{
  "n_layer": 19,
  "d_model": 224,
  "n_head": 7,
  "n_kv_head": 7,
  "head_dim": 64,
  "d_mlp": 896,
  "vocab_size": 2142,
  "activation": "silu",
  "norm": "layernorm",
  "norm_place": "pre",
  "norm_eps": 1e-05,
  "positions": "rope",
  "rope_base": 10000.0,
  "rope_fraction": 0.75,
  "qk_norm": false,
  "attn_scale": 0.125,
  "bias": "all",
  "tie_embeddings": true,
  "parallel_block": true,
  "init": "normal",
  "init_std_qkv": 0.0263,
  "init_std_o": 0.0,
  "init_std_up": 0.0263,
  "init_std_down": 0.0,
  "optimizer": "muon_variant",
  "lr": 0.00196,
  "lr_mult_qkv": 0.7,
  "lr_mult_o": 1.5,
  "lr_mult_up": 1.26,
  "lr_mult_down": 1.5,
  "beta1": 0.93,
  "lr_head": 0.00861,
  "grad_clip": 1.0,
  "warmup_steps": 200,
  "schedule": "wsd",
  "decay_fraction": 0.858,
  "decay_shape": "linear",
  "final_lr_fraction": 0.0,
  "batch_tokens": [65536, 131072, 196608],
  "seq_len": 128,
  "doc_mask": true,
  "z_loss": 0.0001,
  "train_tokens": 771800000,
  "steps": 6621,
  "dataset": "wikipedia_en"
}
Each number is 128 + 32 x the weight over its row's rms, rounded and kept within 0 to 255. Layers, rows and columns count from 0. Numbers have three digits each. The size before them is the row's rms in percent of the matrix's.

# layer 15 attention value, 448x224, rms 0.0636, rows 405-447, columns 112-223
129:183109146155078133165141127114098110147107063063074135135140088132154164173174062119101112106125074159076094130125106172134118176164133111092088135132110111175073110121095077196129150140122129105122126130161141110132137140154171152166094164081133060110145120098194075093134143071097095109147079108134206147173098098159147140167152150139
122:118142129129124131195125102118149144094058116115159144190093174138068165172103117072163125069094149116092137110106177105104174124124090074072078098133078110070155133124218174148131147189158165193118115123160092158068145111103111173130057151125134095095112113128082133126137161150135118107097191059137081125119131084133169164179108142113
117:119111167167143166101124169130100096119187151139053167191194131094129121118120169097063155156145115073153108124157194151137091200129126117159172154084079121105111156116080154063152065084104141141092122069137082070122094112091148156201116127162100120177145103132088105120127061095085127068117152147144159193196164173128104139123167140150
128:124117110175161143168101139205162204130109136138096148105090078088177125134137104153153115129160114084072124108167084095113148104063093167132117132176127122096179098099134129183147085102108093182152114131099097149126112126118152177090170107115135112077132143137104132131100155108187148105113165171127103202103076092135180160104102120135
129:138159088107149148106101086081161203172057118120167137116099146108108103128130133121135179143192116137135105092137114142143097199139103132117113233125173132135088087114175113120142139131124046162102131137138125058135106107113117084146125174125099143067115173169156212120199124120171175121146176148161229123088089080128110141147142152121
123:150081130103153083131083085176137160121108128166152174136118131130050139150114107185188124159099125104110106117131130124124183196178143090130095150108112119147134094179085181080113146134110122140109107098076106139111159165077113131128122142110133118090118145110123163123110162079094099132097171098163109125069163121198204097121149116135
127:169021127106118089116162079143152162081183149136127103162106115100123119175125107125129097128185100132114100135151121094123136160134153107139122109134133127118117121138116150117150135135151159081055057163081146173117119129115106061106178149127173109117156135146084158044126193116124118153144196121137071115100107203062118164107107122126
128:180157142097192158146166044108139117161143127160073172136116121095167061076035112165178130169138069174110139105077121155132160143132119137128107102166144140119168132050165141090130109126162178129150125159091158108090128130173192169115158149109092120122160125129158130078095171053102119151153152122161071142163168160097116183116131112121
123:172081184123102186113129124147101149060180164143137215148052124146124144085119133126077114096058180126115076108112106131148100126140155149086154189098164143117157123161065033147158114136165098158151154142117092122152147101157183111150114165179124082160064069144131114113127104106155141117189170088188123100116106121134114131144105143154
126:123168140109133121142109161089096174185138123112099159084111114123108182090134098112155112082157116134137136110139151104129095134125142077140106107149160084057171169115171107111139177070156142181109107183153074117143063156089123120036173113149150137156130153105196132101108133112070110125124105115084142098160079121139112213170102064130
127:086084140163164137126113164131161170104134105115169124081136163220173165090135128166150119149140096077066102152100091142096152096135089091147108122177042176118112128128138091136153189135125160121123135133115124142077096094181134195083122182097096174114172115099151102044114100102088052179149145142154121086074165167135110086053143139100
130:169137104128119078116126089142192159081107146053096155083135093164118117137138123113140130069193138100188142058072149163139091107172129083060096151117144113069144130148150130087156131164075144089086117156135055130065123064206175085145164114156134122190102108126108159115137135123119149163124127136142109135122132115181137130132143144071
125:209109173109102116173067126093137065129121064123105125159065144173125156145211100158125120131141133121136137153181152132138134075142150164098132127096100134118125105104182140103115133144163070123137161176091184093095158081197131147125173065070113067153149142104185178139136103128185125161099136143141141171109080158127156149104100157130
128:186175165141171117138127098121130196125205165102183103082119162147150089120095120143122108125118134163142189107121098120130102123128235117103085148048130080063102088115129098115086151100119157158175153103128122130110139146065083121122164104057154084123060121070111148121117130162172127120135150148150145117129131096141124164119109129090
124:067137084060115146126091096113101161162094103113095148124199139130065121170137157104167113124166140111127113177074099052093143151144134087161167070096181097095133138148129110133072179110154069111175148113132177101131126136149136130139153119138115102163125177144089138116102148109094155155150107153121120137171109123123129112150072130121
132:070160102215143114165083135130106103109095165105149101167131108127123098117103097102131124119087136112105098133076149057146100179128173139060192137166178049194092114127103082090102085167047143176115141194107115185122108156164156094094093099121095122105169190086150128144085136160120080128171135102107157135093126105118150133126121109093
127:062206141123174066138121130114108064161084100142153147152091097072091143136115090121110114189157140113131117143144091096120178104111136063116141116143164153093130115143097098180150140124090142096111136132103113131153114118104062091166136117102110108186147110125123106087167110090156115109126116110165092154118150105141162138096074128153
132:133146042128167139173126150084156184146089147082127128103111143163126095097144169117114113106124165099046113126101098109113152134147151137088153161137188077176179106088130123150093109114135115083147125143136076102131168169098174116108103151167125092115065156111091181104101136131052154150125155128121061134119152160139110160107142111197
127:092084119077053112124154177112160104153170099168155142078133166188136126099127074093140120183115143085098130115113112143098169168135102089127115124117122150175180100173122111081176103205106160128155202112106140157144163143091106121064095080108154098203126110149116149085129094144114136132181108142115209141201111124147077108129146099121
123:084104158128092120164120098147127134164198125086084073194089122161147168168134150071094125078122154083174112134090128146140152133043131036139161105119159143107113103132110107117099147121125103110141069113067209120145171163121127078184162088146142125122136152132168161115128067056130079126189122151131061106186128178145124086112129072119
123:163070169152146085096083104137128062115103069061069148194097169171086101116124109143129176165148097103114113156142135048084125116126170139182151151132128101121188178126147068144148141106146181130159115129140136148112117136098120113116145139145128134138110108084109114130149144135054149074193090085111188183125169117070177089085120165131
127:137109135138105081113128094161119136134114148156147105199143090127122161164140167080133156095119082081098209211139127093144092133196132141074113097123206118186143147090125092091158184147203106118114156151156134120093182160109085107094108090117136082183155117155154084136105150115167138161116148115090153175096179034151151143124128138130
130:076101178161101134189126150090095127146159134127142101146132074183182137121094113112132126194101117126152125195146106072143105153147074121097091145123138137109086109156152125172198124098139115104061147107166148119072079112127185068125183144122151122097181107156145136115076195060147143127129124132148157115125163092119119162124095167197
129:131125132190136103112074097165060138145126205167129155131113138122172145136132186089117084109137122149123164104097092158137138191098082124140145154155085142163215147117183084136156108189135101069125104092107147138226062127127161168150112066133130130098146169069101139049084115094127143116112125111135140115136069120136105114158102135132
127:124165093120169099107148134166155144179064090151110228078102188176126071134069136131150121118121104076079146174174130095124128093203092097128131076129123147093137087151130124178166086128120160143071155089163178133144154141127096175127163160172110099163162126135097155140105146165106168161126163129180161100138104144131097116187099120135
131:074099122146146122110040143173132142090100101160116099091135132101173112160125145138148149092107098111161076190190109093138120071082108117090182152108189150062144139101079136091155193116094152129158125077131134145098129063073187128134136151140148135133077162106185158133090160160102159141111146140088113136060113142118145180136130116169
129:168142148177121154080109127119122112140157147086111144188097137138157138106103168123092082131147151129138152131144123128124134077154084085120088095138084164171175102130099114189134161082133156083121151156163123162138161146071100123142191207127099111104192123177195137111149182108140123146112095173083129175062198097126062127134113119088
134:117123109146148144124148126146070151137095126138140181137144128153204132131116101149142169102156046098133131130047078097152140128123123116138092135122114115102090095163166118136045141154158174094107161113045180151192202128095112082186121099084132101101138112102080210164158156110105145149057145160116167156144149094131135121142137107146
125:136201099179124098116082105105076188116134130113131135164088134114058121109147142080175099203166158172113107160112093149148119161112156174180055191150093125157132139175125118131083094133106177117081143092122148108117094185178066128153169133128120122128134089195154137129071131088122148149151168125114081111161081084138156135098115085142
121:115152097117110172146117130179097141182107142152149133071107115146146142121125136094182127190108085120096177133118104103146092091158156127140108191164028060118148129103158064115157136114192118187152136132178153121110093203078130115184150134130151196129123143120161096129118096121152159060127169108141139127140151186066115143111166102108
132:146133150148099151156141130175078094087111142133113120098155109124150085111127112131130117166183111053087151129114133118134071133158102085128149114132108100098092100110149146176160142150108163082154155113133085085127096156166019124069137120134179140132076132140159151104115156159142144148137193089185189191114113119135096074089152074158
126:159152111137154080090139115137095165177109147086098114154121180132131160115086073137149110122106127177130109171129154115119152114137097083132158109140138125165097130167123125140093195149140104157118129113134125052069133190135144107185091124153134104100093114142180137158173080175181140079158088097078089123118112137132189178131132079117
124:110096115130073166164093104105119110117117135100077071095125134076117143148166107115169087140158125125140123138064145126097122146175106145118153228177110122175107181212110134097113125123114124129118091122165139172140153140102202098137099090109108114159056105162133143114122153141109158191104171087140102091195092145124109153135119152139
132:113139142070143152169168159091145138133163062121100114078098107156160158088125101128118135125143066147169154156129154089110097176167100087071116113141169144072130073139137163076139115155121108147160126118181137117191115140125105134112120137220125077089079157113139131131097117146173117188144149088126128138097145150179164128072088128137
124:136210163062170104156086127170127111079087127128123121089111152133127114139117211099148135144149136113117114131097152121160133139086122165081157125159107123090201162102074112137148103103074119174069093093089179084168151087122110117136126114125137111109130150169185073095141125095188120100039122132099132193175150130123108128081145145138
128:081096127129183138152151114171117092126121124155079091101169167159088201091108170159190107168150194155131117141149109152124107139111140104146114144163148082181120098074142127095115128131108093106070146081097145108133104162127104164092075190169164083133100098152147108149108151114147139175086147112098124140192147145099135146140150121106
121:135154128107076143128153145131109143085137131157148119143146171087184132138059089132122093129089185145138176100170207135089137143142121117110134110150097107119077074156122095144171148112105091175102099078084055092109188146105152178112154120089066138141118149135109105123110092128143084124071121106141144150108075132065099166118159094113
131:117083132151117159169091122084158147117140123142117132092129147175161187128105146173129071118147116109171175094099138136171124091171159140153113128188208142082106162181119196173116186077114102134130147133168126115106090131094145149164116117144118151110115166130116161073088090137085180149081095081078125127130146029137099109116127134067
133:079139104174133094096113097125175117125097178142102213209121115168107108203098094062127075131166103176145081104153144099156158087131114123089134108124099134134126122151132125115074091005139078152153117111126167114136162165120137106127146115142102108118159150118168123137124074144174120210202117153136168187164103112133112052093140140164
128:132148125144111160129113164098092094163083086083151161161108140144182156155136081129177171161106105147086088079153136198062128138149071102118100141130135103091173105138100139099074145099117164147119158092102162063134094152163113040147126110170144124129196146109106104093174133159124106173133164100174070140108166172079158149110123149109
130:139141131163114084191134132171117126143115092135108131113097119129170119152120110152127156098147159142065109113174124130192124154115143110181151117164133143173124121105193144126133059074139132098120157171126100152175091129154147190089103081141184137169052105182157083151140163122145102137112148128098169078091110097169128111111164148113
126:178124134143129150142094115169103185140119102133111125089153155105076088104091091199103148161121107088164181071141168121123158158083150118091134108074127069162118127147168156128134120168056128093158094178119145168121051132139120095076112129105150184119084122141148084087120133164137097084120158057124117066149185150127122112155125141103
131:128187107126100182157113111094129092162152160099103143149126091121077109111148161120112102133170145155130133176184124088117131155158085095122138115151122129079106156145149105130153149140136176085106111139085133159145127154160147137072167115107175089138184175120119091150165158164160097100112136118106143124103130149140102136080166152094
# layer 15 attention output (transposed), 448x224, rms 0.122, rows 405-447, columns 112-223
129:133119119107110150102107139085128110130138051192108139082166157103173074113102150164161138169033112113166170153121134140076153151112107129157121164133056100147081190117129087164096102150119111141137107091123118177116138140143177161110152167156105112110136235102103144115144109107109095161100175137101095142082138095155095113120157165142
124:122077115160120151090128145142176101132137157105120118130142157107093077090073174141146158094103154125077094178163151142028105099177146121182072118157145098128102133114130105159111144175173120172172115069114136141192098073116113059140171111116156141181047146136115119078123185199163142109160145120163139180134162213099116168131098152120
111:084129093142082148162188098097175162115122097105118151136156130131172138119122171156091094167168143095176147104132105100078166118080092183132093153134167090145114122145178191145176079075154161133124152079127124132127167102154169177125111131127208104033145104124147153094144108132133100066076126066146105092146125086132069128135139108089
125:149108121083155074099133134162142141107145135101126142104165152107190174142152118080205064138172150116134136169088076112121095188164162112115093095138103201110183124163085149147119201057141177146157138140103088155170132116088135067128152075069124176140120087128148144123108076098127126194103134160121113116128150162104093135154149117120
126:052144163096220135095191108117073141085177152154140140133103151114065172132112118140100107107162129105151120084093108122154138163138078149098158132173183109131138138199118109120136170113163114126156050135059124086156164076168121128184168147165115098125112133102139118129091128117145112091121105151080102178119074131104119092211128092103
121:139200124108107155114090130124227119099177147118114116113069149120092109127115128155111182176130072137114076143064126139118134150163116121120089129140144122138105089175112151151084115114206114145145099168082111151093133088137124184161139141121166140154189161164150158208100127080084144147111159064140146136129152107115122072182183102129
127:067068119076131156072137076185139130101110083079144117109082134130113139181126138130134120107170073155106179155113126144106101125203188113123128165153139138121128091152098163125149121157130093197126154137169181110163130117081134145091120166178128195095156115078133110102141095189121153093065128095154098150117192119075153124075113190069
126:094139150100109209105136118110123083112132145093137123098123119092172107150142118116099120100110148192117101117103090114130093165183152180069105122132061144106142133180101156126131077182148084163103131144113126204139111155068127157162149152118123093082108118113078085068152097146140120134168098112181137116125115162164123115102149119133
124:076117189205148147123181087159139100129148077145147099174150100177153120166107132123081098130144108078168117108084103139119132143080113179132145123114122145160132169126143085132128114122117153127179101084121099087150094117131130161145119157146152075131128191145111194144150118120159165130147086127156149176124173068137131141094162149155
125:106120136103112108112043098146126102129122172119181178098176110155086117119133106202111170139109116157170095141141152108142093088166130162139145142162169140201131139139114095059129148099091102155144155063181131130100098117086134113159131101208094153065122103152148127116100124112116095138087037127086118115101135154212094170122103145149
121:140119225131144160153064123101152086159116093123143094072075146114136180083155177140154153157093070157141124079069115157175123110169126153102078189129130089118078136139105149128160112153142111150144071139101120153139120118145156184073124064163134125130119117142149089132146127096146135117160137141156115094010188135112122191088126196149
131:167115125102137155157124067194158097105151103119112152099154176143128189080100128143117157091112128077127072133132129100139185175171140098130121092174140153157127200134121124087127084127174076141118121114084120163123093134095108119093136158178164139069112208104090154123101116156157152100187121117165202092092140087102108126116119127144
125:183138145151127096106158104171121123046115171124123142071140129059140192112138127186083029160076153120152167159131145124144145140096132128085128100119150147126142075100079067144085134079117168095068114106120133133128108124122086178136157058172132131129129092082123120114143107149144138085156160116089138137127141140154101154110116147222
126:132074160076173105072137138179105165121109122104099121160127139141146067127176080106161113064109110123189075171046203138163083076071088129193155109129195110128163106181088147120131160120158135113112186170108142145114077151103122153161102131124101102103144125167100113138065135115174116091117137159117134095180123149130059149085189101213
127:167101087102049094127216190162144100121167120116108163113142074121078127134146149078129162132161170131131152109120089099134139049087133076123129173130069087135156184072081127082102100091137150133095108158144169113118100108104116114135114120156098144106109161120137099193119145132139068120162091121127112090154178097119158133194149111109
126:113079130165068097117090147094091154127178103167164138117157171087145100173140158101069145125096114121102143141106150094094086110146045206153079103126136129150133108128149156173129090074162160099140158115117116135150157182110124116146125108148159134118137107188155144148103115132106189139159097180116114116207162112139137137132104094145
123:084118097118112128127153180144156156185132086109112167126137140088126134157167109148121084114095124151093118145134126105102106209147134126114149133106113102157079126123124196113153174157120151147092148103139061137128195130136087125049146140192087151108119018110135120099079139124176106171098117174166109150040077182123129095111093170159
133:142155152168136135130130129173121082116079179126138153142119132138137099124140115076134114161158095146126161127137156092118107136163083081154080145085081131132150159125114130141119147095056118170215161130143165204128104064115120178143138140174149117163173112160134092085118164119115095174090113095133172095151092098083121092129090045145
130:172119125129130110149102183150077192085066115132149155073082086102096165136101112138127144207141091105166110107130106092125153115119078115166103115050100173157155111107140151178182151136102146114133046153120108084107124127079113092119155068192133121153138193169172124149133094091116206164126157132193114108110148119129143112061088073090
122:116174122130150188088179073170163179113106144114127157096137140146147129146060073124089103107161144176130169130120136155172076123167085117116149136060178135175109068152152088113128124122141111131054198094152083094082151151170176169080117159187137129070107212141141135168177145173118103128088093096145141095120178180118118098124136134140
121:098121174111145086170143165123168176103068131130087146092070139112090088155156108132118119136108079147069192166119101151142126127134118123105118142149083156127102192141174156126089145122153135131097160092152164140177064117120159106118148108150137157128127104051123125133144165112136109110129151091189124131160131083090149174158131069129
125:147136102097159156055129209124124139191134208158077095125165178164180136113124118108151065157141116125082114053120102099146153184123131129140118152157070136146183146173102142139142100140140118171099121118142138153106095132118156110082080141119131172135117148155198115113159063158159169109094149119096137139067114143128138130211134173146
124:119135097115154151131125074092115119099152173132126122141139067174108152114180163159158127119086058173122124119133151123098158167095193103133127190136150094058128064107146174142093120107135105146159119087120090165162110110194128094109100094136098147075135081143208098116075151102162170111127099133127178110128104091123117115118105140095
128:138048129108146127185185091111127135200096149167165164150115121129187136126113136107184199144115185126096109125093197118138127064156148136090112093083136161168147152077135089155164136132075133157162137128131104115128117112140159143110109093139104132210098092153152137063106145147147150106137131180097106090121107131175144061135116122081
127:136110092122182131164114074085108126130096071094151124088121146089142169098091153135094161125158091132091138122104107091133201128168150121146115095196112149168127164104105177146081126171129126147104074120131136129134068153105050155083123062142133113106092094121153095168099146153167125101127109093121119126131102178105111179112170097093
129:142148097131071116089135115107148094163117164131141099126099121174183136155122154159162145101196039059114119163111141085161130173085134091114144144105134132095142129126127094128165108082125147121148092157172093138127063097141109183185117127136146124120087191139111130138073065152126120179134177067111138103200094136128098094166133155125
128:120161146198160151086106097108196195134108082172057154122122114198096125140177141150134155114147178148167199125165120170126137195161154084147056171135108123125126102170101117139114125138087098131140167134148125115120169065136173106195180056087054097086185141145107083153132120131156108138122063141102122133120137142121173193128163119113
133:143134115076162089020147150066145076170145187132132141126109130173136129180166109159136126206110150142135126066116092153100095107115207135140150135137091052217111107130076169132134165124168171196098077125152214135150175160078125127081130147128107093150117132162125173134145128093104136140127138138129122135168161101090135111140137091096
123:104177127049120118142102150115132111144137100080091100064047159171140163093094091122177133094077104133088179150135108124127151081109104179138099153187081067152121121134113183127113132113159157140097196101176148105087195134128147098203164106179133145163114135183140170130146160144110139099158134133105100190085126094122105057104070164118
120:173083101102134116110108185108074142109128091127113100117082146121088124103121163117126137076124173076106145134112103186052165127162125127100101115126118184151091088202107113099153063125146180129172053174202122136101169091120125141151077126138078065115136171161120086112148116129125105126066146151187147063116055158139116165125162118139
130:184103103098087053130122142136165167132079117125123127141117148122156181121133120114137205102092113109126051114112129124113141131116104136098193125152112127128049109129094098181082141118159163161136153094135139170102151112160137111149138121143122154102143147120249127112078145150118139088087153138124125075102115173108120178122108166153
125:148148146178108106135098103215134089132139184173125154087119112176142062071102109122166116131093171141112161151173187097083129194129092187126216106131118086077119164116136123127123133123146121082120095169085157075080125115114102123154121176145121120101075201128165139137113137112109083126100127093106123111096134138120058112118155166162
121:113129116106128106129110116099098094071203104138076149088148149157129073147153214139098092179109143162094090114088122107150139079135081104122135057082166174131114086069170191085107122202113119114165095101098128120098162151089159096104179128135108079126104153148161154128127120135136109172164136108172084163141112094131135126158083111153
126:120181068155119123104100127106113070168160162148110132106178192113133060126111141158114104112090129123159101117151089111112075096099117109143152134123100082166130134144129147133155150136122177146086067135091140154083108117125108119145068158145114155138162088147136148180111082106115079107183157071113134162166145133127130124056108106124
120:135099128098085101108106127057114167143088143129104138199151177139168186133124111103141124098114142121147099188188132168143148173155116142089140131126092166171131090076144068128171106115140131130138103129095095160069107146143111095152131105163180010100131104080122133104132121255151113168081117132155091216142126163172148057154182107153
127:115133166109077098116150138163074138160113117118126150148093115115169107083121126219143152190072158142091135154109152210144198123154130150150175063194128117099147146118124210164135158069125148111112099148109073114128127087077125142167181122104101074099152062097078113129101099158153087145099117132165194152150194144149132105109122127061
120:118092078116158091155044168115102134130059085108164113175158133087117133111206100121135128130160155130127101113072122171096148061117124155128105158130135115086131174141194131110157181131157163137147158147133160095134145135137130155151194153135182096094093136174128128089065079185166082144147068156120162173159125108137171124083129148151
131:139090095089134111130094149183143161135148104078115094131238155195098126158136136140145178083156151141119133160062195108143107162131179106106104130123160089127159111101159185126081225138111159169125077139100109145098100152163134113105180089097129114136083130146045118136169106085055135174082124072104127145119146080152129129141149162086
126:102109108115135117100158114126113083112181130131118087176115149182151149092136135137169148156124154119101150096182133132163201077100125148120154142135099148081079109147147063123076140154160122087114106133108094221130160122111181151075151142116126093090097024149136111152137168132145232103141145156128131140175160136049145111101110127146
125:109162109048140146145109113130138129120166196098157111094103162127108076092213144123109173072155160156094120117175149117106194199105147213106127040152133099173060131106159133101216112164117157157139168106098083112096158109130152111143097113166132189113199074106165061105124102074156158125137125152093124112093130128121145173116130129103
127:206155155125113148138133156130113120192125140134100194162061139117156185104157127164137133126112134118150173133147107137131122188098118113116116186093203083126118163101082180123098107165107097125128093084138120158138156087132104103164141122085102083124142100123146144153134134155132131117144067123099097159163180127116093211115122187121
125:173156054123121169162136113079135101089167096167140099102169151048150100116133077116073178124131119129194111158092071123131092106056142114141175136126167139134093116171146083141130133153108110121136135174176103126109193057099090096131148120093157163132129113178099150027116144141103150144132145125131182135132132143075137136123147116117
132:122148163164130132087160099131128134111158161116144128151175119144138119066165108126129201108130155064177174170156129114099121108139130143101105083132035169140043106147133192149071097145088116148086140111176136092115142122119158113121146152143120137128127065112132065211120092119116151150180106137112114153121121177159159085111156106122
# layer 15 MLP up, 896x224, rms 0.106, rows 0-19, columns 112-223
098:094124122155214117116191161149175120136070143113175139169087120124093072096100098105146168093138116141092142110087146122115140101164156131151078117064135130177118112127147141108176107125169097169143126125129121043127202185112131152140152182098161184125080119112193133080113164132111114122132135084136087092156071172115129122120142144152
099:170145148126152083133119144143090114097098125066095131125112118142045123139121156130114145147169188139188171203086141107135138132073139117116094176134134134170079148170100198159139061109108084119154100099088119099174167163100103137158142098159152155153155138184164128088103119172115123176113104178156094140100141079122123099101167084198
094:150135132089125120105124137118105094116093148089156189177130142151117125118111106108145150155144137095134121148107083179141100096121102121094165111140123104139159095187141119170102149153094116176113133141163141046109068103172057136147107092169135131092179134142089127165129125176126144124086135134081170148125144236146168209133081107128
101:162117141193153122102178128151151100088177106067103069114171164135116179127126120128117096023116196086122139202072182129131116147180177136149077168155121148135172093093175150133119092150138112128105092185120130118094115115112147109101113081108188163101165120101087115106153123152131143091185128213142147171143130103170131114118083111091
107:063103112145126146158130124142112128078149142157123135116153152162176123144137158104148116093147100149126116131190102109110145119160096099193148138066166091180159062112176163121088203157038171159174156063084086096084105146128155026095179140133102088169128181154115142133071130069131104126090145105122078152124150142075126117192162081101
105:106124148073092139074107081155110153121185106169098141051095165129170166128133125158096135121116104161123101159081012039157172145131161123089075195139156126172179186094113178161071122123112110157134159129070146163131140162155096129095190126123136123141101156152120131153091111098138134146181152144130138113104124152123161112112129087143
096:111121098090192196109107118064077154117130091158171129161180092148120112173126156118110163109135167131075132143154092106110129069143128077189115118104118126205121147157155129129133131128142138114180030185159154109129174086136168121117194171166165180151076085161078127129137108101135122115163107096179106152151154070136194159084158110161
103:176119096194130134117101170159108123143185123167105141134119106143097142142093080161117126060122100117093206177107187089100110083134081153131042146134110177155152143126167097172185116134143142130160167131144179169074122177123142099154083151111119156133098120123187130165122119112120115121159130177124116042141124113110125105130138099104
103:159136177103168137159080149174150132080190130152088087139159182106044124162087150161164164120157143135129087134162108147108141129200151169150084132135162166107139137130109111165200125130090065131125116070125130119129118202066161122161136172113145105102116092095126166134081055077062145108162156150138163106096137100170143125108119170112
109:125177166159095128141132176207108198128180109153137114096156121059146115099148217117141117137112187118137099121129135137110151080126128103126123148171109099136118109133092094112144142101143081108136118077090130136163130132133216077142145152136107150152078058214058106197149167116127121114122098149113160145090174137130138119088174116144
103:116146112091137094129154198154161131160121128135134138120165081211131126127099151161095145117158129124050090120118178162100131158082156119124170089131083157090113170159130127140039125077154136133109157147104092165137106095160092114101161088181157139118153093115189112111160151140132176120145168154100131116141128034118084241122070122111
095:159097161082205177186162099160111192103125104120132164129080150111066087141145174100061128177107141135138151142078102161112125105162086102174106159153111176154116124196096132151122118101148163164127105135138111135132140134156126159086044137134089153141180102155106147153162097119162145137127117084186159159151149130182124175117161061107
095:092103138098122077136144096195208165091076082129118137109134140117096078141110131095152157115153112123130144158179106101150063096140136136110161180141136155104166159134150119181131119118113115115111180083106147126124158155135152166082146082154113105128160157143136144152100192169156162153135133089157157146093149094147084147162117155107
100:103127095141101139147105123136097114159128215094117125095088146103154108121117127130073097094133148116108099141130107111151138149130071186047075118155108146128145134123136192168159155145122101139128102148097098124121173137134154146112122105165095105145128133164113143145178161087119079080179163112135171146049121100140122112167113117057
103:099072164176183087100163130128114166136137114126069128142125041132084089147151089159149084126120152118109140214110079166098126102171128100118049099098087119148067116103169121104140140136152098139123070130144149086141175115123169153138127094136171081190105115151116164148114157123074121133090144170109131100115210130108166105180134131119
106:125141175088164168109169123163113104134088152137179101119122122164086171181146129103165170123111097092179071083127131118123090153209047132158189125179088169140095158101152104165149070156111129093150100101113039119099132124118113095165148178108136128079141075094101083111098178115111158140143154126087116193148162090101114130092161090133
101:101111199189151130161097155126136110181167130133146081150180094112134066136128139157109121131214165140147153086116172090121127146182137156102079154112154132147109197128117133084100087111081132082101189119093151149113132120133170080117128130053133155160112176083141128077137163088135131140105128143129130122100075093147129193138155096124
098:196108133152131101140132119112134156064200145114113157131123198123084150130116138121115111092099158150168134156138123064127137139120152163125103152161105139131151087169134134118120138163151120164104097175159193119081145126163153134100126140066088153148147177156153131094104113121129066101078150126166105161067098114143089142134126180144
100:120134166122135154117136079106145166088136146126096154121094131164105141119184128124109160165134128120122186135162166138087125154189121162151156143156111124124165150106145170097138132173092142161078088082140133106103107085140154142108170115144152183122109084109131147106168132111142153143149098091142149121134116021063100116112159182128
104:103128112122083066138085106154112168111143202173146137148090139127080133145146130158172070122144096092106121123101176154102130138070097117097243106099157099166129137085086090108142162110094149085127142128091147128174100158149163109134146162166162149172118110174080113134078145132126153102134131166101119136124084079141195153120142143190
# layer 15 MLP down (transposed), 896x224, rms 0.137, rows 0-18, columns 112-223
099:143134153111153069124118143143159153128175110138101083104137137137145161166178109113120115134136090148131190150134120109153130111182068173126148169130138068169145104120114080062172098146188157106179093161115068163140082110130094152087103090212152107104132144119140135086090115163110110154149104075104175123127115170193123127093093143106
102:148103172161121140167129113155112148053122143211141128111063103160157124054152205101155110128115142092105097111095162187183092116103074118176150129144105162095136127145134108116119129175138151116127212136135149107079182117131129063149072168142091169082133177189081136070181113110094119088110111115165136106149170113147162054118107146132
093:106163133166086140152126154128168154174115132167118104119105126065113113132140160144135111076110100161150137118166148116144097069080153186131105155088074210148105152073118109109126087153115171069188076078096148177148196194153109073134138135060142132194167152130198156142141099090078131112165169106175110055107114092158077081138142163098
097:181132115131089157112100083165123167123142143127134079095198140116161102126058164137087128121163145103148096135098164151138098097099097064146182106134141132164103152111046114116176110069188130141130119130117140160173175126138060139130174128136151091158140136094163106137101111109107128150111099107132088105105171178145069109100158132123
102:185113124091135126098179163143167156127109109117125152103107110131109079088082110149128133094152147133104147141125138168133097171127123167151092075168143090132147147115085144132091134078199158116078128129184157163142100096143126108130100070147111085175106228129105136123133190157191124132111187131152131112154132139149132094113104113156
105:134110108170082121038114166152160099136255107170149205103135218135154156145088072109156099153128085131137148078115121144163117095078212150101129137088171085118150097119122104128120116073185156122139131109103145106146097137140134135085147174087131121098134184153145114165132162100077150105123100177094107156099127095129159179128088075130
095:170121135090060075136118140132196127104077182174107170103105100091145168099114098144153154146106148121165161171105164081119096132126160151083168051118115150069177126080051124179144163096115183077129135183115088186159096115154106113179069129101105130094181146089123127123121138164151185198131122148123096129113095157117125161152114105125
098:154141146089179127203208113113131102149112101063165074155108155132012129113131183173145102116107101141134167162178152142158171143154128160144163121126094134129170150133151023128178134119127110133141135087091109105116132110146115178131069134166124135101108019073141126109144136125057138217137158112129113128129123102137091119113154108102
099:096052113185068112117160122163149135123072155133121126122158159126138174127092138083095026133221070125165141142162117128137161090119135117115144162108118103135105141127170093114135154175160084148106227131140096176159165097151145093157130109079182130173153088139129118110105100141154149068097146088154114126157191145109138041100129070121
105:127132084151099163109185116115090112060126100142139107115115116084118088123167160100071061145125158149160166191159098083144146074100091117092098207117155109132097107188110104184146141123134125129166065112142193126212109173093150157121061071124138120131128079094127119137099125109171142076159137089088097154170136069165087103122174102125
102:122125142081068135079080092153112121155135136150130159200174138070184120148067102116072081090160083133162101143136143119103129115160113087122108150109130150197065120136139099113109139144175149112164115163088095142133115091134118108105113137158182074108154191199150166132126100076144150103091170131087130142088114100131125126130148145141
128:144019081085129187143147100143120174101156092099123132101123130140101127140116145063088100128090143149135149097102118146120186083136110100164110149076074144172123151203108045177125138138115149175111127121181131157135136107150146145114059104080070144126178179124124173111134126132179146134121177081192166171176159143115117162101101105098
095:145115152119170112036188085107104118179121109141115141163128143162113107102148160164106160159087144081150116126106148149144156134160098076092101120131133124148090098134143084092131222140082094050125096147127128113141144148072117196131099109124069098102096121115133134158116091143180111147163069191132123127109084150122180135180179142149
097:177132118119191152153153138136090175079069135110103145135123059101151119149124107147086125135126157198117156079169110121173133168121183145066095160146122144075151134128115124150151116116098132142070110092153124139136165135131105183087145095124066103141098199141144168126097127114110053105113127126102191121176131120172123153111130091175
101:085169133185135104129164098180118100066161141114120116107197163154126078105190122128181129094191085195090029123111115120172118079133087081146135163115131124107052049132174156065169116116140070105078100089154138162098126170136180134119117136171076101125158191156111127098131152155189149097176142183152136125169151141103082130145160107132
098:109160129134094128146058097108143131107092089116144135169112149072131146072113117140126134111172129171108180175129122125070123204085186129108125144112088139173165113130108171114099106175094161099154140146138152137103120215119125120129086128165134124165126031149127190137175141148118168121112090088128150095123066152194213159166109145139
101:121170099094183114155169142143161199154139160110153133106090137149132076137107100133090089123134120106109117063167141093103154182080096175112149071139129106152061074109085154106189161125177084125176146143076158161158154139163121150082126129104140122160145110159182165138137056131099141122131120100105175161142117110085083107148088118068
098:082104155194098134105116156151140178136080133213153154127121138109120135073103149100113165124125125109132083077048144120108167121157182141071201118164132101088080195109096150211128123132059108163078139127113163115135137158098072142187142095127177094152173137107151110089101099151145127178223107150125120159179149155057168159093102076104
099:081088133110086006147172079161110087164155124165119105144133140117138142163110113149156121075166169090114112130138116148164117128144150161164094145077102165120105145076129141166125159138165112091083074073111088141125141137144102085128104111130117107151058214102164124191097111138123054180134093123083146135112112154135152157105172146115